config.yaml
n_layer: 10
d_model: 96
n_head: 3
n_kv_head: 3
head_dim: 32
d_mlp: 384
vocab_size: 8192
activation: "squared_relu"
norm: "rmsnorm"
norm_place: "pre"
norm_eps: 1e-05
positions: "rope"
rope_base: 1020.0
rope_fraction: 0.5
qk_norm: true
attn_scale: 0.192
bias: "none"
tie_embeddings: false
parallel_block: false
extras: ["some layers without attention", "local attention windows", "gated attention", "value embeddings", "hashed n-gram embeddings", "a smear gate", "an embedding shortcut", "skips across layers", "capped logits"]
init: "normal"
init_std_qkv: 0.0184
init_std_o: 0.0184
init_std_up: 0.0184
init_std_down: 0.0
optimizer: "adamw"
lr: 0.00416
beta1: 0.9
beta2: 0.99
weight_decay: 0.074
lr_head: 0.0109
warmup_steps: 385
schedule: "wsd"
decay_fraction: 0.732
decay_shape: "sqrt"
final_lr_fraction: 0.1
batch_tokens: 32768
seq_len: 1024
doc_mask: true
train_tokens: 128700000
steps: 3928
dataset: "wikipedia_en"
Each number is 128 + 24 x the weight over the matrix's rms, rounded and kept within 0 to 255. Layers, rows and columns count from 0. Numbers have three digits each.

# layer 6 attention key, 96x96, rms 0.126, rows 7-31, columns 0-95
136166144150093144147137155163138141138174134148128141140110156139138116135142115111146130137137163146117124096101105140132127098127112122142157157121115136119118127129123102138132110111129155124124116145165117124088139098107121140133104118129123129138116114094137113099110135122143109126
131143127144086132132146127126151121130112151133115116150074098129114101132147155110146126161130141137155129118078124133134115117152160121111133144089145113121113105117099111129108119126120088121170165147126116127112120118131066120119118170110148117115157123162127115110161099094151103153
171146195097188191141059174172162148156204101073166109122174177156141138081085093168160103068053113124086183104206130140155117096091072165109117117155072134099091174148205137083156120102191172162067069076143172183111133130106250133136124078140096190156085139069132137184052161132111169087
171134124131138147091115130132180103184114110146163113115096175109099151111066060128136160075133132101134132188167121142109139144143110118095106139161141123127161143148176129140135152126128150117143141157129123118135068157114140112145109108156124159142160116150101139141129122154084137111
113113095162079067096090151128124084163081121190080110152148171103103165148155122092051144131152147116079111149060158145097152145139169077152114077131163141139162128090081126158091149174117114070154145166116090108154123180132085072160136121116119114153138143167082156147162112140184111127
133091113116128118094124075103128150170070097146153108088119140091130137121122142120155169094138122127163124178128129089129134149156124137155125108146161117151183073141120153111136157146097134105108141142113119119164099146157122113116128141131115092101139153124097132150115102085118140106
118162123141120119121132122141140119113137153123155118148109136139135135148122123109101131119154162131137124121119126122133129140099135123121149159117125144130159131141148108160143140133106140122136106130176110094089113104127124127163101099126131143137143114113120130088108113133149105145
126166124129124128171142173145117132118166109133137147153145110117125095126136152136142112143140140117109128095137105180130094105114109135132114157111131125097104149144128101135118103095124140142125084123151120128094131087120137153159101097109118136128125100142126099083117155177128124154
164102142148119159107102140106159117142088099127170120123070135105092121095060134142136132090133095104158170158151115158163112101179112127103088134129157125107144126144143146124144149087130126115149139096099108158138105160111120122147143142141100153104161147172111141151127119106069181099
112158152140096110148139165107106108112133169115152126167111134199130104123132112091086090131139140146140126093132101131136122102113076167140151135150127164134139175119121084149129102159131145122162081129172139129127154124111118126158137116089122169157134097100151142103104127124155110100
164105130137146114123115141130174148113118141132089137134130117121123140125121105153157131128132091128107132158129146160103115113135157104107134152123163129118105119124136150113133113117128082163105185129091116150121129144121105118108091129156165151131134130149141084143152127124124115137
154097138118107104136150107115112163135104126107150129144154096130135096092120119135146145109130108126171107144157088113139112120157117159157137126141130153129158094168114118109144107143112128140102098131154144135133115097149103120141127125090129130123130112111136108141096121115119145110
139113112134161133152122090136117104123108149167078138103138134108158128134139132147135159131114113145106130128095156095111134156106176099129114107144088121136073136099112150123106127120117108076112137153104152137139150096122146119103157141120160079106118124104104146160135141160146116170
136108100124109132076135117115120122119122135123118137135131153115138152123134106106127155110112116141122123121093128083140124136145152109124138102139124142122148094134133132102127180158132125103127118109136118108144128135137132105139163161140119133100140137154107158145095109094133139131
145146118150126120157148132127105132120157139110125163191086132158148083101113133133110095150141126139112138082098098106147094087104117145101167155127106149118086165134126092122131115128130130152105086133177136118080167076105133151165097126097162134134149084118139141100091120101158101157
088111154132122081123126100094136126108112153132112094121104108132130147142145139097109127115161131150118131159144103127118158084095082145181207126173167108157137140114099137104121130114113098131112153126115099118131153117139124130103115100149138159150103146092139124131150082076170104114
128166132150103087115117174096137109115165127098101120153142110146078138124099084137109135124201109113140106134103145119127115125118127168128121146156186145125156108121134096124101088143089136123141137115148121116124107132122112140150113100125086153128133138149160092097133151162137106157
126139124158127107153120124152108094122103167182081126111150131129114154157170124121088123124138133147118103151110171141093136132128156094161109109127115132169135128084113162158132139145112100085128130128156131092172135138110129096118144108143137125132112128115121161121101146181144144100
162161112138148139163119157144126129159128085140155146126110155119123091118102117152133121151126144106116145126145121153116106157098117139103087148137113129121080191125136104157122087137129166130149110187130149139122144109114125144135081117085151104144149106113110121129155146165118098160
107141158111142149153101132112095092115143128081147116128135077163080116123116130149107088133143107117165105118149138150137134123149105167119109145121148108140136125105116135123143088122151147160129119088133144122138118139124126157130137146116097152133113154127155116107139143137102151126
124115136093158136130121089137148162127093134105127129101141089134136115145148130156166130133120108133163115152176138143093145143144136120126152153122126122154145087126116175122147098129130110174105160132089149141152112121147118139076099129147139116126096134093151082132153127129113121122
137103116130110098123140157146138179136128101071173126164136121114112115106127143136109104131117141082102128135134077151135121151129139130147167132090136143124165123155126130117138142154142144178080104104135072111083125101151105108161086129096114144148129135134116101129106097088159140099
174126110138111113171155169140126144153133136159131156171116149142149092092115108121130112143122135121096130110120094162108105101124095145133118113124119157107094196142138088148099087138133144125128097173142148152109156111112108126155116108089141123144137079139113124140124135144143109125
152097127141112107098109099123132112126079143190097107097156135098121185144136106121121164088137104137142109200138180131096138137171160094155104092138130141147168083106127157136138157128133092078131154124122133123195117171134110087110167125168137132124140141144107159155122143151114157093
075151136154128145127123102139096137139149095142152096089153112101116149163164192147125123120155172134150118120150151126156136134133106147159093109094126075140154126127138135152143172103109163107128107111145111121129098149149155148132135124141080084116103144113113140087113117129099164113
# layer 6 attention query, 96x96, rms 0.127, rows 8-31, columns 0-95
157138131128093147105108090133127089171125110140100121137120114076105170133140146112145152153104152130157098186144145147109129167170165091113114120103143116119165122133114114110113174122118132110159163092100131136145112125153092111109127152119116108094173139187103117118171104140092142137
163187203123166139176115204202197180130169151105143112152116158197169109098057077156133117061091105154079141073146090101117117064103073172108171129172104153129103132118134144104171084123186138138104090106155121139079143104087184126154112086144064171152056108088182121155072161098170093101
174151169087165140143135153148189181133140131076143100125123147148142107103086110182161110116083082136145135135186132137113085105112117155092125132150127160110124131128152145096126120153164160134110110108086133142139176112130143118136106137162110139111126148127159107139084121083127145110
113113119116111095140113153113125143144119110123107114135159106118099116120136106112084079132151145128099095124102114126143140108098137115117131130130186135107131135118113127131083116128123103137129112132136113114104121153159110127145126108110118157163144120153104108095148130135127101088
133111144120155153137128113131137113144152096120130141111125132113127143125133146151135115116129128142148139145136156119155104120088153121104123135135113141102116115151130152133124144106142159159111141127102079145124121092144137120139136100139115107155125126145114100146122115133133137152
104127128134104121109142144126128163102117129111132106148137138133131103139161147127135099148116132149137095148127147149112118131128107134114103129121154147131141131098131118138110138143125130118156119131113119112101134106125112140102113136132144121115141127128150130112123113085125132145
106117126139124138127131139139116118130112131120126119130126124151135098133144163124134136118113123142148135151124115124098143125144105145150128129143122147145121132131098141147141113131112104127134103139113153136112145122099118128130135119114144123090135124111132129134138112147126124114
152105161112194150138100126121162129168124085071157124100128137124109157112089095178153142129100098105140124137164137122131137105121155159107136171157124107111135100153149161093095137119154140153121152101074115118145127121164133138127096133145127120110137151148133086134129138108129156148
114132124161114089115096156145114160084132136128101145130145124141121137150138137124097098130123135127093135113084141138106142126154116127140130103125133117140158114128121129128112100169165101094131128139139127127136136149109106137106111131106121135145119130111128145123124140108156091112
131125119098111130139141133117155149143124119122124117124128150104109123111114091135129158153113110096124138130149097134118117154134140147132120116129145096117136154132143130112114126115077134124130120125124127132142151129143142138144098141122153145106138128143118110140160128125123136137
136128133135125148125104127162123134128143095125112134109139149123139129137130165161131145122117123140132162157141147117108107139113139116130107116127122133130120119142120188124167127128128127137108151154088112151168127115083134110136115110131119123125122107134111111137139138143133121146
132158118124127128141156107121114102136132138141147117120122125114129123118156130115114145105161149138140110136117093144125134107124117114138143166113106133117090111130139112131149124106100121145126123165166146142141112135124134122143136145098157105117117080119134145133142125173117127131
154146144117117122128116103136130141142144140109133116137136127131131130121130128126117120132138139126123117133157154124162120144091149118080135154113129155127121124128154109126137157117164133153122160108133116118126097129144115111129142133157087117170117131126117118112112126101104127100
112156144148102110115146144146121151083137138108138142142147126128122119114160169126121146115120130123132129149144152128104126130152114128127125140089118122144133130122144131121148115145135126119099135125113129143114122125113105132116131142131140126112115103121141117145147117109107117122
109119105143093102134139175141139148148157127136081126112138106107101134114153120125102089122125152116109119107103111097102135111100124126107126102127156065095153156138114116118097126110072129152122096138163086122096121097163119157125104110088115146166109126125119136122194125113150100166
107088119142138134124085143121157147124132103106106120163161148141133118138104105144102118155117125118106145129146139134124115148124117158122105107141170143117165148125092132137126130170133141114113109144086142129101144138097100147141110101110116155159150126154135116102125128105142138140
086130083134102101139157135127113165114133139149110122132117119138133084139169128119085100124157116142124104071083079137124137112136118126184136115112128114138112126104109115158089105167114113108162121196190151096125138134108131133149111123100158112125119095109138144100138139160182091098
132131142136154136134138137123141116110114115122150137128137113120121115120130147131150139113117108142152137173128109141100124111162110125167119117129113152125120111141122146132148093146116143111135109148092143180151165131121127129136143130110164130089135121146138125166117121164130139115
122069105163138138130099139128137113131142112145119149139136125136155135118085103147133136143108114088099159083133126116137151152151130163161105125123120095156159122131108119134112120155136146103118141149117153105127128165104123138133131108137124153114142142133153133129122148109157144133
130115100127109150142143118129124114115127123171114128117123144105136131128117124132154157137112112117123166132140117127122104156138136129155111098133121100127131142136123142143147134124084146105133119158129135150148155116113158125132119116131152128108141128138113134161141130146140137156
091092144133100123132130182149137156146137106116115132135166127149144118121157165107136113145100126150107134135121148081107117128071135118126105102118161154135142146125123154125132126089103133147121135115091095131118125111139123131119140085152119151134127105145111089121146122098125102126
129153137130134121126132136153112142108115132111121145106139124131105127138135162123123141111125121131133141154109111116091129119151123115137146123122113139127117120160129157122142095132130095124112126143110139165156141132105128118132133146105135125110115100112110135140142116166123096105
133139112110135127146130113121133158144128112132119117109100137125125102134117091147094124144154114120128109098121098131140121121111144126136131127133134116109104125117133139129105136146122132129138153164156128097158126129144147120156100145116129105137125116130129128112129156151159119133
081111123136165134117142128128111100137124131133135152134098119141144116136133153106121093112139153162148108102094144122170141103120098140144143127152122126128114105109082133171119126127140126144139119119135117084079108112120127144129151105126134103123112131113137130121102130132150139155
# layer 6 attention value, 96x96, rms 0.131, rows 0-9, columns 0-95
116106126103147133133072144147104128130108153126156135102144122107130188090118134118095147129105096159123140115137113075111149136128162114147113107112091204073157143123121144114099106078147066158118113149106164063124060118133121135120184080187113108157095136137081075110136117159080215163
156083131108102134088150115092139128068129129123172107132153162109141151128137120143108085132121169108153128153143123079170175121147113113157122120137158129166111153122152082133143111098118115193128107121128118139134146182133124163140132140115152162121123097125152076146138085087176111148
161136124089113124147114131174134155122132159147105111143146113129139124154117115145156135122139085143162086133118139127107143141093130127102122115106137145118139123142111164138133161108149162120082124134123068102131097118146138128105155101125128106137141176138109111115128090095144144135
106101124145150145091119193125154129158127093122165106124107175102137125108072150158107114103078129178139097152102129106092114162158108120110181095143136131091141131080095108142112072160095118080117122141108115115111171113132123155113105150094164121109135103135189176125099113095178114149
089124155151127132133081120154117111134137106102138157126105103133098144147056156127120102070189098177130121117104108120065080142136154146092175151090111108115109135133118114135130107166102067091110130162110154125086153083126124113123131117174131140155114152112091082149137158165096135156
150106135186149113106126122088142162103104101124165142104102133134104106124119130119149130118121125075136140100137113159085099129139145114115132062120130092132089144144133143135104073105098130114148133092116142138109147116126123105111146154119093108139105092175086111163153154129112128082
104153126170171137145125138130154117188128130135121142101128116123100094119131134146127170134120129149134142152139121178065064115148124130119126154135106095101093146154159110107170142149091123104139174186104131199129137098099120108127098139119126112135153120132120124097120199118147142093
131155112108120140126077177157118126135127147112118169113164136130118165110125126114092106139188175167108139131094130096127054131140168129148145101163076163097171156110139130133140140140099144146146145101130129147145139112106117175129148129121117132140135146115112105092125189139101187160
155125126144141115135234141130131146121132099145129111162116129099118133155137123141131119101116094083128082126164140118115192108122102133087165083122189091149097130137114143142122106142129141132092107094173097051116129100186126096141088154091157152134130138143108137153120056103146068105
146103127163126133129116161154110153117150093108095153150112083123115094105108139121110121109155018157160084069119136144096094118103126119112097090118101117064177173140127163151103128091102098141117150074136108164125153058165128087137166140129057116149111137147103084164141156099128125091
# layer 6 attention output (transposed), 96x96, rms 0.142, rows 0-8, columns 0-95
111170130079134090160165146133084130096155166152186154140168101181148136104136145113058144099175131135115141120122148149140099132095111088108152105126086211126107139119138136153140124147136088121098124159131164166168152113139092111128181138117146061130127095079079111112108146151080127111
131084105133126087057162101117109128086087188119154135125127126107119157139158132125104079117129146116146092118143105116157105099139125126073136127147137085152144159124148127097171099116115130129140104128126143144070116160130118137122123101145101161088120146090116094129117101105141116126
143134139146087093164143157150157140141138099137160119153150148142129111133146131090080127096141104143117129145124101156134103121146146135133109101093133103110115123112137109126106134129130144127122133166164046120128136116151171132135128157090129111113149117112119129121179131115141132126
137083159148166152120160097181173093125155170139123098140137160123093126102083144117131082109108086140131120117130115100079107115147117140128151082132132116155157109117145126147130094133116140110180136093087180128115147113123124129081135146159161128078144162134140121126088088072139138118
119127157131133138168125112166130127134141163156132114133134172164128133091082138198151122115140106153121153155138139112087110175081163140111099172118127141107126146122117102195120175153082117120079173140094133132131148114129078134147150105192178110103123130178143105121123162147088126100
127064144141164124106175143128115144074118108121119102085120135097134109131110127154144175105099107113131127139136103111092147115126127142114121140138127146112144150102099150159095091153141092085117129096127159159122166124111117130156153124130110123145075134151136167160154165126138111093
105135166109167187150088147111164123185133091118113096062110145085111111116105112166186180126115143125153177113126139121118144116107123177158128167155096087086146102137144137134131088123152140111132138155091139132151177112131091119150140144119169143108165116138149114125135155130122146120
126155143086123183129108190135140150135088146119111144164114139121112139127150141113129110132163115151092156114133158112115102121154123086161153105129098150104128141114130130163143140144130096180142127124085121139154141135115085138113184083136111106099161126101108106125133116145091153094
125091108183123090132202127171123096113159113141131124142110127087117131127127122130113078109108105104148088149146107116122136129126126140121103129112177125150155166107137112125119144094112184098131120125167104089119109076148179142170101144075128160133121158184134137126110119091216131138